config.yaml
init_std_o: 0.0312
lr_head: 0.0043
schedule: "wsd"
Each number is 128 + 32 x the weight over the matrix's rms, rounded and kept within 0 to 255. Layers, rows and columns count from 0.

# layer 2 MLP up, 1024x256, rms 0.0339, rows 418-444, columns 0-127
[[147 178 135 133  77 112  97 167 112 144 130 180 132  47 117 157 107  89 117 148 175 156 104 126 129  58 105 122 147 139 139 163 142 102 117 107 107 145 110 164 152 129  48  98 147 114 102 150  74 133 108 161 119 105 148 115 141 119  57 192  95 161 130 137 110 180  90 132 116 141 109 130 141 141  74 136 138 101 119 141 151 127 135 152 105 132 116 150 140 133 113 130 109 142 144 180  57 144 148 149  98 173 128 140 120 143 169 155 143 152 117 171 114 150 137 151  96 124 152 175 135  88 146 106 120 173 142 145]
 [142 178 159 126  92 163 150 171 121 160  78 160  86 128 218  94  99 128 169 126 156 172  77  93 125 171 125 132  98  64 140  74 131 124 106 102 103 169  97 171 146 108 122 179  88  76 127 139 117 122 114 123 100 184 177 104 109 135  91 102 120 191 121 126 133 181  83 182 124 150  97 121 186 153 129  81 132 116 132 118 123 148 137 170 135 147  96 129 102 163 163 149 148 213 132 117  94 152 104 198 100  89 110  78 122  69 103 104 131 128 133 120  96 156 106 186  98 158 130 153 129  77  98 153  49  48 144 200]
 [103 130 157 209  99  54 119 117 159 155 132 149  96 106 214 116 189 150 146 117 127 138 131 105 146 187 207 113 212  74 187 153 215 111 152 145 139 137 116 150  44  84 135 139 107 125  92 212 194 107 105 152 125 117 174 139 126  99  81 129 117 158 135 114  91  88 162  90 109  94 174 131 125 147  89 151  80 132 121 111 103 157 150  86 151 178 114 136  84 116 147 140 147 191 127 120 122 166 115 190 140 146 138  81 130 133 195  53 139 136  61  97 135 129 139  83 159 123 161 182 121 129 158  95  86  87 144 133]
 [170 150 123 129 120 125  88 104 120 131 103 152 104 131 143 139  91 113 133 173  99 157  98 211  87 123 116 128 139 107 145 111  57 129 148 130 116 137 132 131 124  90 153 142 114 100  95 156  61 168  66 131  30 129 132 199 118  85 114 127 115  86  85 150 128  76  88 183 128 117 100 220 103 102 172  82 178 101 105 125 160 160 153 117 136 167 107 171 137 129 130 168 158 129  56 123 115 129  82  99 156  87 150  99 135 116 154 187 142 163 131 131 151 140 188 100 140 112 173 169 111 174 122  97  66 122 166 116]
 [172 156 124 132  84 120 172 188 153 201 145 191 166 139 174  81 171 141 168 143 110 123 170  72  89 126 126 111 139 153 155 156 114  92 125 193 102  98 136 138 125  55 128  31 164 148  44 161  87 114 119 188 145 137 138 116 118  89  98 110 128 133  90 101  69 146 159 184 154 121 118 105 111 150 158  95 171 107 159  98 122 176 161 172 123 157 106 159 107 137 117 190  85 153  49  89 127 167 130  94 158  94  81 159 154 106 184  74 117 139 103  78 111 186 145 111 106 139 188 134 156  63 149 101 132 186 158 207]
 [122 113  94 165 148 127  79 142 150  93 107 140 109 118 138 135 104 130 144 181  86 117  86 126 155 139 138 105 117  98 116 113 106 142 153 152 137 176 133 136 109 144 124 185 107 132 126  93 130 108  95 122  99 132 116 149 154 123 116 160 107 113  76 127 175 161 166 132 185 166 171  97  82 143 102 136 104 181 142 153 135 128 122 147 160  88 153 147 117 146 119 115 165 132 130 141 116 152 104 144 172 120  86 159 101 174 116 117 151 115 108 124 170 105 145 148 127 150 102 103 155 134 139  86  88 150 134 115]
 [130 157 141 126 110  94 138 105 157 132  77 118 108 129 153 116 101 126 143 138 133 140 100 132 132 114 117 120 155 100 143 121 123 128 134 131 111 133 102 133 115 118 138 131  99 152 160 113 134 116 126 177  97 139 139  89 137 132 142 170 106 187 132 120  92 160 105 130 158 112 137 118 134 155 157 118 143 160 152 120 126 155 140 155 187 100 117 161 128 109 145 137 158 146  97 140 106 132  95 171 131 172 143 130 140 140 141  84  99 111 107 122 126 112 140 123  99 107 150 128 133 130 129 157 117 121 122 201]
 [110 130 102 165 126  92 101 132 155 130 133 144  72 104 134 146 132 100 109 153  78 172 107 153 131 114 124 113 155 118 128 103 153 115 170 130  75 189 151 130 152 112  82 155 107 155 148  78  87 129 184 133 124 110 154  80 131 199 167 187 128 123 153 104 136 101 152  78 154 135 148 150  94 153  62 102 100 102 187 116  71 132 144 104 117 165 132 149 152 101 146 157 141 134 156 101 112 119  77 149 130 173 144 137 138 184 137 122 145 164 133  99 182 154 154 176 144  78 125 123 103  75 119 103 123 136 149 135]
 [131 127 114 123 134 132 157 165 152 135 166 104  91 142 126 137 141 144 199 191 180 167 110 139 161  83 120  50 129 147 129  57  76 164 158 148 118 124 144 123 176 109  89 118 118 100  80 110 113 114  82 112 147  57 195 131  97 121  88 176 117 125 128 168 102 179 194 115 176  96 100 106 125 127 196  98  90 209 172 159  75 155 160 160 152 173 189 143  72 156 120 161 140  74 135 132 144 113 103 117 151 103  71  84  97 139 120  75 151  80 129 126 172 181  95  99 125 161 167 139 136 211 141 142 171 117  87  78]
 [170 173 132 102 131 114 192 189 110 116 103 153 142 141  97  85 160 126 159 124 132 113  92 151 170 124 181 118 138  72 191 151 169 140 124 179 111 116  83 170 117 137 172 100 132  71 168 111 113 114 157 136 135 154 200 175 127 103 122 111 101 127 120 185 138  84 156 121 205 131 145 132  58 142 131 122 167 118 169 165 153 155 139 128 133 138 176 161  90 114 150 166 124 102 109  99 132 118 110 158 137 122 167 129 128 164 171 100 120 173 128  75 124 196 102  77 147 140 125 123  95 162  96 161 125 149  41 116]
 [101 147 106 144 129 135 117 145 141 120  93 134  76  87 147 103 134  98 107 164 119 138  98  80 181 156 100 140 112 123 154 172 142 159 112 134 188 147 132 119 115 134 105 149 140 152 126 118 147 111 111 148  87  84 128 139 165 161 119 119 125 133 110 127 131 115 101 133 163 127 206 108  78 166  56 188 134 119 158 142 132 108 109 114 159 178 139 120 134 139 155 100 141 119  88 139 178 156  86 116 105 151 116 125  74 140 193 156 152 104 131 126 120  82 132 133 178 185  97 158 134  98  39 119 156 163 116 132]
 [196 167 133 131 129 100 130 142 121 151 174 137 119  74 127 156 125 144 113  98 128 146 182 111 128 103 165  71 138 127 153 166 154 166 120 111 170 130 114 139 159 170  89  94 149 150  98 134  84 109 100 130  82 150  97 140 143 166 148 139  97 116  83 148 132 126 127 116 106 110 151 113 109 169 130  96 146 161 128 154 161 159 161 154 163 153 118 154  95 129 122 149 171  99 137 143 110 130  85 131 177 125 162 114  84 134  99 139  84 136 128  90  75 103 188 117 134 150 101 101 146  92 111 101 148  96 162 123]
 [129  51 130 133 120 179 125 143 126 152 102 132 117  63 157  70  75  88  99 157 127 145 155 134 193  60 193 146 110 129 143 105 117 135 147 123  52 157  87 178  99 108 158 166  83 133  86 104 111  77 157  97  63 178 108 136 140 189 110 219 108 164 165  67 145 128 114  50 129 112 146 168 135 135 149  87 131 104 110 157 116 138 115  95 116 134  88 141  95 135 144 132 113 112 129 167 181 105 115 125 125 101 104 108 148 180 154  97 137  48  70 143 152 118 147 122  63  96 101 141 121 145  70 152  68 115 109 122]
 [205 190 133 125 110 122 102 218  62 148 160 193 140 111  79 145 111 154 121 145 151 145 145 120 167 105 173 149 177 122 125 163  98 168 130 132  78 164  96 112 131 130  97 142 171 184  64 149  94 103 100 133 115  71  99 148 160 123 157 110  94  98  76 146  93 128 184 111 143  75 119 149 144 197 148 120 140 120 142  99 166 187 121 126 125 199 114 155  63 129 156 177  81 146  76 152  93 137  47 148 139  96 109 106 145 155 155 141 129 110 102 118 120  82 160 186 109 190 119 135 157 107  76 134 139 134 109 121]
 [142 122 121  98 122 102 136 101 122 174 124 123 129  37 155 136 100 171 144 147 122 119 127  85 145 116 138 156  99 141 136 150 120  83 135 137 149 119  77 159 120 116 137 131 167 153 116 149 126 149 127 148 152 187 111  98 138 114  92 147 110 165 113  91 172 148  87 108 177 153 160 135 113 142 148 108 106 120  74 150 175 164 120  99 119 124 125 127 111 134 136 152 132 115 129 149 106 139 124 111 102 123  94  92 139  96 155 112  91 153  95 165 109 183  94 140 133 141 130 158 162  66  95 107 134 146 175 176]
 [135 155 118 112 100 141 128 184 120 159 137 110 142 114  96 112 133 127 146 122 140 130 105 193 175 141 171 113 108 110 129 143  60 120 178 106  96 190 127 130 120 127 154 123 169 179 188  85 145 146 132 137 116 119 131  85 137 153 147 134  94 110  73 128 171 106 129 190 140 154 120 106  71 151 118 133 119  88 129 154 161 164 118 179 166 133 103 139 145 136 167 130 180 135 152  96 135 153 127 189 133 161 136 101  92 168 114  88 126 132 109 125 131  87 130 135 102 144 112 139 132 127 110 133 137  69 164 152]
 [125 137 158 109  87 153  80 119 162 174 128 127 145 101 121 129  90 109 114 155 137 126 128 115 113 111 128 108 132 128 163 100 121 209 115 112 162 133  81 119 141  86  45 109 125  88  54 138 109  85 108 142 135 185 128  95 156  99  93 190  75 162 146 109 166 133  61 148 175 133 100  60 109 147 110  63 110 182 137 151  83 187 131  84 128 163  96 112 134 133  64 109 179 148  97 198 109  98 132 147 109 153 141 123 141 124 180 162 104 132 141 158 143  90 115 143  81  98 111 137  96 115  34  97  81  82  97 157]
 [175  85 135 126 159  81  74 150 101 175 150 209  42 131 105 137  67 102 133  99 160 142 125 156 173 139 170 103 128 150 189 100  68 164 113 114 126 129  61 136 209 172 178 109 120  96 105 202  92 163 176  91   7 128  89 111 150  85 110 125 104  86 107 121 112  81  97  93 141 111  95 158 206 162 165  73 128 151  84 120 135 202 133  94 117 142 129 200  30 114 167 161 113 145 155  88 117 111 100  98 157 195 119 170 174 178 109 141 125 145 104 127 117 118 194  85 157 107 175  98 129 208 138 120 168 190 124 151]
 [ 95 155 121 142  89 155 153 142 173 149  90 128 128 133 149  71 107 155 167 145  60 146 129 114 156 126 138  92 129 118 181 133  70 156 114 139 155 119 139 163 121  65 110 146 154 150 137  79 102 115 144 148  99 178 116 131 167 158 119 175 103 145 107 115 102 184  90 141 147 211 159 165  18 137 170 147  81  66 126  65 125 147 154 118  97 166 120 135  84 105 153 162 177 141 145 121  92 171 107 162 144 103  90  85 128 125 157 110 161 128 123 116 149 132 102 124 121 158  97 118 169  71  99 158 124 136 161 108]
 [133 104 124 108  98 146 107 138 158 105  51  81  72  85 126 126  60  93 128 170 126 116 179 144 102  58 115 128 195 112 133 176  81 131 115 150 142 124  92 140 108 193 108  87 172 156 138  78 157 152  68  95 159 154 146 111 144 166 153 129  90 143 135 111 144 157 104  93 110  81 184 114 107 144  79  99 141 176 121 182 127 127 136 120 127 103 116 143 107 149 169 104 163 188 203 123 106 132  99 125 131 150 140 166 103 170 145 119 168 100 145 102 143 152 117 121 109 150 154 110 136  67 110 100 115 100 134 160]
 [149 138 125  63  66 114 153 126  87  92 150 183 104 142 138 139  39 120 121 157 134 107 109 131 130 111  95  89  99 151 156 115 115 179 136 100 148 160 106 161 127 157 154 165 111 170 202 160  85 129  92 154  99 154 143 129 148 135  98 158 105 166 145 136 171 164  82 138 175 118 128 112 116 106 106 102 158 147 142 169 159 130 118 201 156 162  86 175 115 116 132 107 153 103 177 145  89 100  54 113 136 139 169 168 126 170 115 125 130 108  90 140 135 172 173 178  98 131 148 160 127 129  75  85 101 115 108 131]
 [129 140 123 160 126  86 131 108 168 163  82 138 131  71 168  68 113  94 156 128  94 141 109 147 136 175 142 132 243 128 118  49 103 131 147 133  84 134  70 137  40 139 183 160 146 167 155 177 149  94  74 138 147 128 153 111 152  91 104  78  97 152 122 159 194 204 104 103  94  87 152 116 148 176  93 135 133 204 126 121  25 159 123 159 155 108  36 113 144 127 112 101 121 140 130 193 125 179  97 122 111 165  94 158 119 140 150 113  89 137  88 113 119 121 159 131 109 162 134 149 158 120 142  56 124  63 101 158]
 [175  91  68 113 168 129  95 209  97 132 154 211 179  94 157  85 145 144 146 163 170 134 168 198 127 110 151 137 147 115 145 147 164 129 138  98 103 165 118 110 100  54 111 164 192 179 101 135 135 109 134 109 137  84 118 131 127 124  84 161  86 150  75 110 112 244 166 204 168 140 145 124  79 185 119 104 109 160 155 123 140 148 155  96 156 124  95 152 147  52 115 170 182 140 118 116 102 201 110  93 168 157 107  69  80 166 110  43 125 137  95 140 157 118 137 110 120 146 107 179 146 106 139 192 172  87 128 124]
 [117 110 134 143 111 110  87 134  86 162 117 131 102 132 106 167  99 109 117 200  90  89 173 125 125  87 104 130 135 124 115 112 174 132 118  92 176 202 148 124 164 105 102 120 133 105 139 146 124 152 166 157 147 130 123  93 122 184 133 175 132  92 128  99  84 137 132 145 191 124 117  87 144 139  77 106 148 121 131 126 105 124 160 131 109 138 166 167 152 130 110 145 118 147 175 145  96 129 113 102 144 116 144 128 120 159 122 122 162 113 189 130 140 148 143 119 169  80 109 116 115 172 104 155 106 117 159 109]
 [124 135 151 161 122 129 139 176 125  89  92 174 111 106 172 121 173 120 147 131 137 137 118  92 156  98 124 138 122 120 158 128 130 150 103 127  95 158 121 141 112  98 123 143 129 133 149 144 132 113 100 116 116  85 116 125 131  94  98 103 110 140 109 123 133 171 154 132 147 150 140  95 116 177 115 123 131 169 134 140 137 141 163  85 145 168 121 167 128  85 128 139 149 149 140 129 121 136  80 138 128 127 120 125 132 152 132 114 108 114 105 127 104 122 152 156 122 128 125 126 117 128 137 145 101 121 145 136]
 [125 150 145 152 118 127 146 137 153 188 117 189  90 147 144 125  43 118 106 157 170  98  94  79 137 133 140  69 178 171 131 131  94 150 151 131 105 127 122  82 120 144  82 100 141 141 123  94 131 102 140 102  75 154  96 114 143 144 121 142 108 167 131 119  76 151 139 152 209  99 170  66  78 145 112  29 137 148  85  92  98 190 144 158 109 149 106 175 160  46 115  84 134  77 144 133 139  99  88 166 133 153 179  86 148 138 110 128 165 165 136 121 103 166 132  75 104 118 124 114 144 120  96 176 138 107  90 185]
 [116 135 106 154  86 134 173 131 162 113 109 116  90 114  98 109 122 127 152 119 119 120  95 123 102 141 139 105 114 152 183 145 131 149 140 121 164 111 100 164 157 111 109  93 135 158 136 125 164 161 103 199  72 140 151 100 130 128  91  99 110 143 106 112  87 114  95 143 161  90 165  76  96 203 102 150  95 121 113 122 160 173 121 144 139 105 136 182 140  57 140  95 129 157 113 133 145 172  94 146  99 170 111 127 122 120 129  99 144 107  76 134 110 135 127 163 133 187 120 168 134 113 132  85  64 140 109 154]]
# layer 2 MLP down (transposed), 1024x256, rms 0.032, rows 418-444, columns 0-127
[[118 108  91 116 111  91 174 110 139 139  95 133 171  99  89 143  99 127  91 125 153 132 120 162 123 149 115 117 155 121 124 101  75 153 206 120 136 128  84 128 115 193 127 181 153 141 134 131 112 141 128 177 103  59  92 136 140 133 158  79  94 108 151 122 128 126 114 117 108 138 149 112 117 142 203 124 125 148  92 133  95 137 121 152 158 131 106 138 155 148 125 109 125 147 130 153 133 134 128 139 122 119 149 147 132 148 113 107 129 142 134 132 118  99 185 134 149  74 108 147 109  89 129 133  88 115  60 144]
 [100 144 129  72 168 114 185 154 146 140  97  92 117  77 136 110 132 148 107  97  87 131 132 160 146 161 171 143 139 115 107 152 140  72 124 164 127 153 115  49 130 165 153 107 120 158 112 134 132 140  95 138 146 234 130 111 127 131 154 111 148 124 135 118 163 165  89 167 102  95  57 158 115 206  62 141 134 101  37 145  92 171 103 210 117 117 101 192 120 171 112 175 164 102 169  75  91 142 108 141 152 167 132  82 123 146 116 129 100 163 139 103  69 131 129 150  77 136 120 113 141 118  90 156 114 142 131 170]
 [121 134  85 133 107 161  47 121 154 160 117 129 145 121 107 132 111 134 155 119 135 107  90 160 128 119  76 106 169 140 122 140 150 135 167 132 172 115 180  91 106 101 163 170  90 166  98 177 143  97 109 128 100 171 174 141 125  86 156 159 122 113 194 150 125 139  76 165 135 162 118  97 105  46 164 171 129 151  86 215  94 150  96 132 236 132  69 212 146 122 138 145 129  74 115 126 154 165 144 155 144 119 101 132  96 122 118 158 105 203 117  64 117 175  96 136 152 134 132 108 149 206 139 134 121 144 137 139]
 [160 105 128  89 189 180 132 105 155 135 108  92 119 152 117 108 181 112 143 200 105  86  83 187 137  87 124 101 120 131 135  57 166 141 163 113 140 153  73 161 136  95 199 159 146 208 165  81 151 126  51 170 143 136 121 130  84 128 125 148 114 131 167 100 105 105 153 167  88 186 132  87 146  79 136 174 154 150 150 139 178 166 137  99 185 148 157 150 164  91 137 126  77 184 157  97 162 150 135 115 163 215 100 121 103 112 113 133 100 120 147 128 139 114 170 159 138  60 150 111 126 110  93 103  91 138 141  73]
 [127 149 101 106 111 121 113 111 160 189  89 142 180 149 128 132 172 109 101 149 167 133 177  92 148 117 122 102 121 120 186 141 124 145 155 114 118  58 171 216  79  64 156 140  68 147 158 157 103 100 122 121  91 157 107 162 137 157 158 128 117 105 140 100 134 173 159 148 110 129 104  93 109  94  86 101 161  46  66  78 165 138 141 120  59 135  92 176 122 123  55 100 117  60 139 204 157 150  88 141 165 137 110 125 168 149 104 115  81 156 109  91 123 211 151 117 127 155 105 192 173 121 102 146 163 133 138 136]
 [135  76 104 150 119 145  76 150 137  56 110  93 147 115 118 125 126 101  86 197 129 107 161 117 145  91 164 137 133 180  52  77 133 172 153 164 106 143 114 103 119  91 130  92 115 140 130 149 101 141 104 150 163 124  98 166 137 124 110 130 153  73 161  83 135 136 140 100 141 133 112 112 161 138 197 157 157 118 168 125 118 119 126  98 115  73 136 149  83 139 128 122 111  74  85 169 142 124 166 133 159 106 115 142 116 118 110 142 138 157 149 134 164 162  97  94 160  80  77 147  98 150 128 111 125 168 108  80]
 [ 92 133 147 123 152 123 152 139 158 129 111 123 111 114 150 146 100 137 159 140 114 101 117  96 126 162 164 121 114 121 154 149 141 132 129 160 127 114 136 102 139 123 130 152 117 128 156 143 120 104 123 158 139 129  94  83 128 129 133 150 138 125 148 142 135  88 100 115 133 111 100 124 145 124 125 110 107 115 126 169 121 142  81 148 138 154 169 165  99 156 106 124 103  91 129 114 150 114  85 176 141 124 137 146 128 122  93 153 100  98 150 153 115 110 130 150 109  93  81 120 124  95 111 159 142 129 148 128]
 [151 107 139 136 167 147 176 154 134  76 135 166 130 120 143  71  89 106  87 112  62 118 144 132 109 117  93 118 129 104 125 140 114 215 127 160 125  99 150 128 137 136 104 125 141 128  97 111  97  74 131 158 125 108 119 126 162 128 138 137 130 153 134 141 122 112  82 161 126 145 144 152  94 107 139 154 124  88 159 104 129 133 143 155 106 103 130 186 127 122  83 126 121 109 131 104  99 128 112 175 122 137 160 126 120 150 132 114 129 140 135 103 139 148 151 126  67 139 105 115 134  78 195 191 154 149  56 112]
 [107  76 132 125  72 108 133 149 116 107  96  78 143 150 121 117 219 156 106 164 214 106 136 154 153 130 179 158 143 134 117 213 163 150 138  52 122 151 179 193 168  54  96  71 177 127 119 108 140 176 167  55 124 130 159  80 111 126 151 109 117 112 162 134 115 124 188 112 107  17 120  89 123 168  94 118 154 102 143 196 157  59  92 176 160 147 175 105 126 183 200 128 101  78 171 141 140 131 144 120 168 124 100 122 119 124 121 140 111 168  71 188 164 128  85 124 142 123 115  82 150  57 146  89 160 141 120 136]
 [ 94 152  74  53 128 105 117 100 156 163 121   0 159 144 121 125  98 119  64 129  98 104 124 175 147  47  96 161 176 176 103 108 158 111 114 155 122 166 104 100 143 133 130 154 164 151 150 165  88 111  96 137  96 120 160  83  82  71 177 148 109 124 164 136 180  90 110 159 123 128 108 125 182 120 131  89 142 142 139 223 120 110  99 156 175 150 150 149 107 142 109 181 144  19 197 130  89 103 105 116 184 110 145 129 160 123  99 106 123 117  97 113 156 155 196 156  73 106 131 116 117 159 109 156 143 136 137 131]
 [138 121 186 146 144 136  89 134 120  96 101  82 165  94  99 112 129 105 153  91 141 112 122 104 130 124 103  82 144 171  81  91 145 164 121 121 111 126 131 132  93  74 183 132 104 121 173 128 156  96 102 194 135 167 135 116 127 152 120 142 142  92 106 125 108 164 123  95 122 158  59 111 151 116 101 150 143 108  93  82  75 171 165  74  74 130 134 179 167  42 145 101 170  82 130 149 171 130 117 111  93 176  93 103 137 124  94 125 127 126 123 199 158 104  94 204 138 149 130 107 176 132 157 172 103 118 150  88]
 [128 165 103 131 115 104 160 139 148 130 154 105 132 186  91 131 108  67 143 101 117  85 141 143 115 158 114 127  97  79 124 132 103 145 163 143  52 144 123 125 138 123 191 116  91 142 134 134 171 141 141 129 114 122 144 107 170  88 160 110 163 135 149 107  96 115  85  91 123 100 137 116 135 153 137 155 102 119 123  96 101 102  60 173 123 156 107 143 145 112  83 165 112 190 137 169 128 124 124 116 153 153 125 141 138 129 138 164 137 136 115 159 164 126 139 137 124 119  61 159 135  95 129 163 112 118 108 113]
 [142  65 138 140 131 180 146 105  85 126 186  92 126  29 156  92  85 138 183 140 137 129 128 126 164 144  95 129 124 148 105 136 107 184 122  72  73 110  67 191 109 205 202 113 139 147 152 142 142  95 134 124 107 153 177 142 118  68 136 116 143 128 133 133  85  93 105  35  28  70 141  88 204 156 146  93 134  74 125 141 145 149  96 166 130 178 114  86 130 131 149 163  80 115  98 144 174 128  66 116 219 132 112  81 150 165 157 119 163 199 100 129 112 113 191  45 119 127 126 102 101 137 125 107 140  77 111 142]
 [130 150 172 149 114 161 156  89 108 103 119 133 152 121 211 105 109 147 120 158  92 157 125 167 170 154 155 152 173 136 136 125 107 134 152 125 142 103 123  62 152  59 110 146 119 107  86 111 135 123 142 102 109  63 153 156 125 151 143  83  48 116 125  75  56  73 126  63  62 137 141 116 164 139 123 133 133  61 152 152 134  97 117  95 132 128 122 201  86 124 110 141 156 122 136  77 110 151 103 121  96  81 129 118 117 151 167 179 132 186 141 153 148 140 114  98  61 159  82 185 201  94 132 127 177 154 111 119]
 [ 90 155 111 159 107 149 142 132 165 153 121 108 131 161 133  74 146 118 113  95 127 125 108 129 124 173 106 147 125 120 131 140 118 131 113 103 152 124 138 108 111  88 155 133 121 164 147 139 156 122 121 114 105 119 121 122 111 136 107 153 126 130 132 135 118 126 101 125 110 111 154  93 168  97 131 151 181 116 120 138 105 100 134 139  93 123 134 122 107 157 143 102 142 138 146  99 103 132 155 137  83 142 159 161 113 180 151 152 162 124 160 159 112  71 133 109 120 129 135 103 125 160  88 131 155 109 160 133]
 [126 111 146 115 148 139 102  84 123 151 120 125 116 117 157 123 195  86 184 151  78  95 102 138 162 171 153 109 104 111 175  87 129 129 124 121 160 181 124 144  61 115 136 140  95 145 153  84 153 125  86 158 135 128  99 110 111 144  95 101 107 128 109 141 121 114 163 157 120 138 141 127 155 127  99  82 123  99  94 170 123 153 117 135 132 121 122 147 129 148 144 152 111 102 144  42  90 175  91 110 180  80 102 126 161 119 118 142 129 151 174 136  84 127  94 126 143  88 141 118 127 128 104 128 126  67 129 153]
 [132 125 141 198 113 161 129 108 118 106 115 149 157 194 134  84 140 101  59 108 100  92 161 179  89 134 171 171  88 148 110 205  73 178  92  84 110  36 167 128 136  68 115 102 146 103 151 135 123 116  95 107 122 154 138 142 137 107 193 149 107 104 116  89 119 144 128 143  94 169 130 150 122 125 128 164  94  86  93 117 108 152 146  99 109 163 127 109 196 103 106 125 152  97 168 160 144 104 152 126 139  30 158 174 126 133 152 149 171 119 123 148 121 132 141  73 140  97 150 137 111 147 149 110 130 132  63 153]
 [ 95 133 136 105 144 131  46 173 126  88  77 169 122 128 158  85 191 153  82 130 120 210 205 137 139  86 145 131 123 143 101  76 106 163 132 166 134  20 101  80 187 141 130  92 132 130 151 112 114 181  97 204 142 113 118 101 116  64  93 143 136  95  68  64 186 140 109  90 161 121 126 197 107 101 150 131  66 119  86  82  85  97 125 134 145 127 132 121 194 190 121 148 147 103  84 182 126 203 108 162 189 180  99 123 168 144 141 190 188 159 162  55 175 157 168 150  76 106 100  89 138 109 142 114  79 160 147 120]
 [129 126 106 133 193 149 124 116 146 156 123 158 170 147  89 163 152 111 114 121 197  89  73 102 109 159 178 103 103  99 101 148 164 152 166 159 135 166 138 136 128 102 118 121  73 140 111 177 104 121 118 130 156 128 129  95 103 166  86 119 145 175 133 142 136 132 151 137 160 146  85  70 161 161 113 165 154 115 130 117 145 160 101 113  94 118 144  74 118 144 124 153 107 149 117 100  90 148 127 128 134 163 134 137 113 118 157 153  94 157  95 254  81 113  95 132 138 185 155 106  80 134 181 102  95 183 115 101]
 [152 130 116 130 113  84 123 141 135 115  75 109 145 107 119 104  76 103  80 152 117 167 132 111 143  44 215 183 164 165  91 183 179 148  90 137 120  98 166 176  93 136  86 180 159 160 141  92  79 102  89 135 122 144 113 119  88 125 120 189  81 182 166  89  97 157 131 167  92 132 117 102  96 161  82 100  93 105 126 123 139 119 112 145 170 141 115 131 144 136 167 142 136 202 179 102  51 100 117 147 136 139 148  91 115 118 174 100 165 168  99 141 166 100 147 137  86 118 149  90 138 140 147 101 142 115 135 192]
 [163 104 137 167 109 159 179 143 101 121  78 190  87 140 164  78 134 162 160 129 104 133 166  67  80 117 130  94 157 171 119  92 124 157 120 150 136 122 111 113 143 120 101 112 121 127 142 112 177 123  51 137 122  95 135 109  99  94 169 108 110 112  83 111 170 154 152 147 159 127 116 150 116 126 128 108 134 117 172 136 137 137 129 103 112 105 141 153 153 113 113 105 177 126 109 172 178 119 120 110 165 107 198 114 153 172  92 167 128 111 170  83 139 126 101 101 128 103 170 157 107  64 110  64  93  95 110 135]
 [163  79 114 166 143 144 121 106 169 140 144 155 221 116 101 158 158 120 141 136 170  63  91 127  84 110 146 125  85 105 149 107 112  84 159 128 157 192 125 197 136  96 147 207  92 130  84 150 150 134 132 111  98 112  74 137 114 165 161 142 105 134 141 127 126  91  96 107 122  37 156  47 164  46 190 151 143 108 137 164 178 119 152 118  95  98 124 122 158  69 148  89 146 132 152 102  58 124 130 135 137 123 200 115 116 130 131 143 154 130 111 119 127 160 135 151 126  99 123  67 118 124 115  85 186  59 147 129]
 [132 105 120 166 124 199 100 120 181 144 108  73 111  88  99 120  72 142 109  96  98  97 134  73 120 119 120 148 166 127 123 140 163 155 158 128 117 135 147 146 106 143 172 104  71 153  75 163 157 163 109 158  93 112 102 197 131 225 146 141 150 123 168  71 124  72  52  57  89 122 172  57  94 127 111 107 168 148  82 126 173 155 146 130  87 158 116 124 169 128 101 122  65 168 188 108 104 122 151  83 104 171 155 158 105 142 162 135 156 131 186 146  91 115 103 159 102 179 129  69 153  80 142 136 124  84 170  74]
 [ 93 124  89 144 150  91 120 129 154 102 144 137 130  40  93 120 131  84  81 121 145 114 118 192 115 116 116  83  92 154  97 107 134 158 119 155 124 150 126 100  97 141 144 106 163 169 122 131 125 149 136 126 102 127  83 114 141 138 127 117 145 127 132 126 121 102 140 105 129 116 138  76 163 127 115 173  89 118 143 131 108 141 154 169 131 119 140 119 167 105  95 120 112 118 135 135 128 132 120 156 141 146 123 125 141 124 142  87 155 136 157 142 141 103 144 137 107 126 111 152 112 100 139 113 121 116 119 136]
 [139  97 134 145 116 132 116 141 105 172 128 143 155 135 115 124 155 109 124 154 120 125 111 120 149 160 137 136 127 140 128 158 133 160 144 133 141 142 122 133  92 150 147 131  92 135 101 104 143 117 149 133 110 144 121 101 124 111  86 117  98 138 146 139 132 102 126 129 103  94 119 115 102 121 142 114 132 101 137 135  92 130 106 117 128 155 123 133 124 118 115  98 108 107 129 156 162  81 138 108 116 147 117 148 120 107  89 127 131 144 131 186 138 120 126 128 132 143 118  95 132 134  96 112 142 130 112 127]
 [154  96  95 117 107  81 140 128 166 126 104 102 126 141 169 161  80 156 112  77 113  75 101 112 165 116 114 154 112 100 107 129 161 149 139 141 210 110  71  83  94 128 150 163 114 154 122 131  91 113  93 220 156 188 100 108 135 133 140 127  88 216 118 123 150 168  85 129 140  83  69 123 132 136 132  65  99 115 180  92  80 132 112 193 141 126 132 153  72  98  96 109 130 141 101 129 108 128 110 125 169 123 142 183 126 143 122  96 149 127 160 133 116 126 107  74 106  76  58  95  71 162 170 100 133 157 133 151]
 [ 91  51 170 108  72 118 118 148 166 160 147 105  91 134 153 126 157  90 134 115 125 154 164  67  99 121 111 141  95 131 112 115 143 168 165 116 201  89 118 127 157 128 112 124 115 116 111 131 140 134 106 127  96 158 100  94 115 113 107 101 156 128 148 180  58  76 121  94 146 141  98 139 135  98 131 139 141 139 107 175 137 160 167 120  84 112 115 144 152  85 126  98 124 106  72  87 142 127  98 139 136 125  78 119 128 125 150 109 117 133 127 188 126 136 122 139 118 144 142 145 136 122 148 160 119 110 137 158]]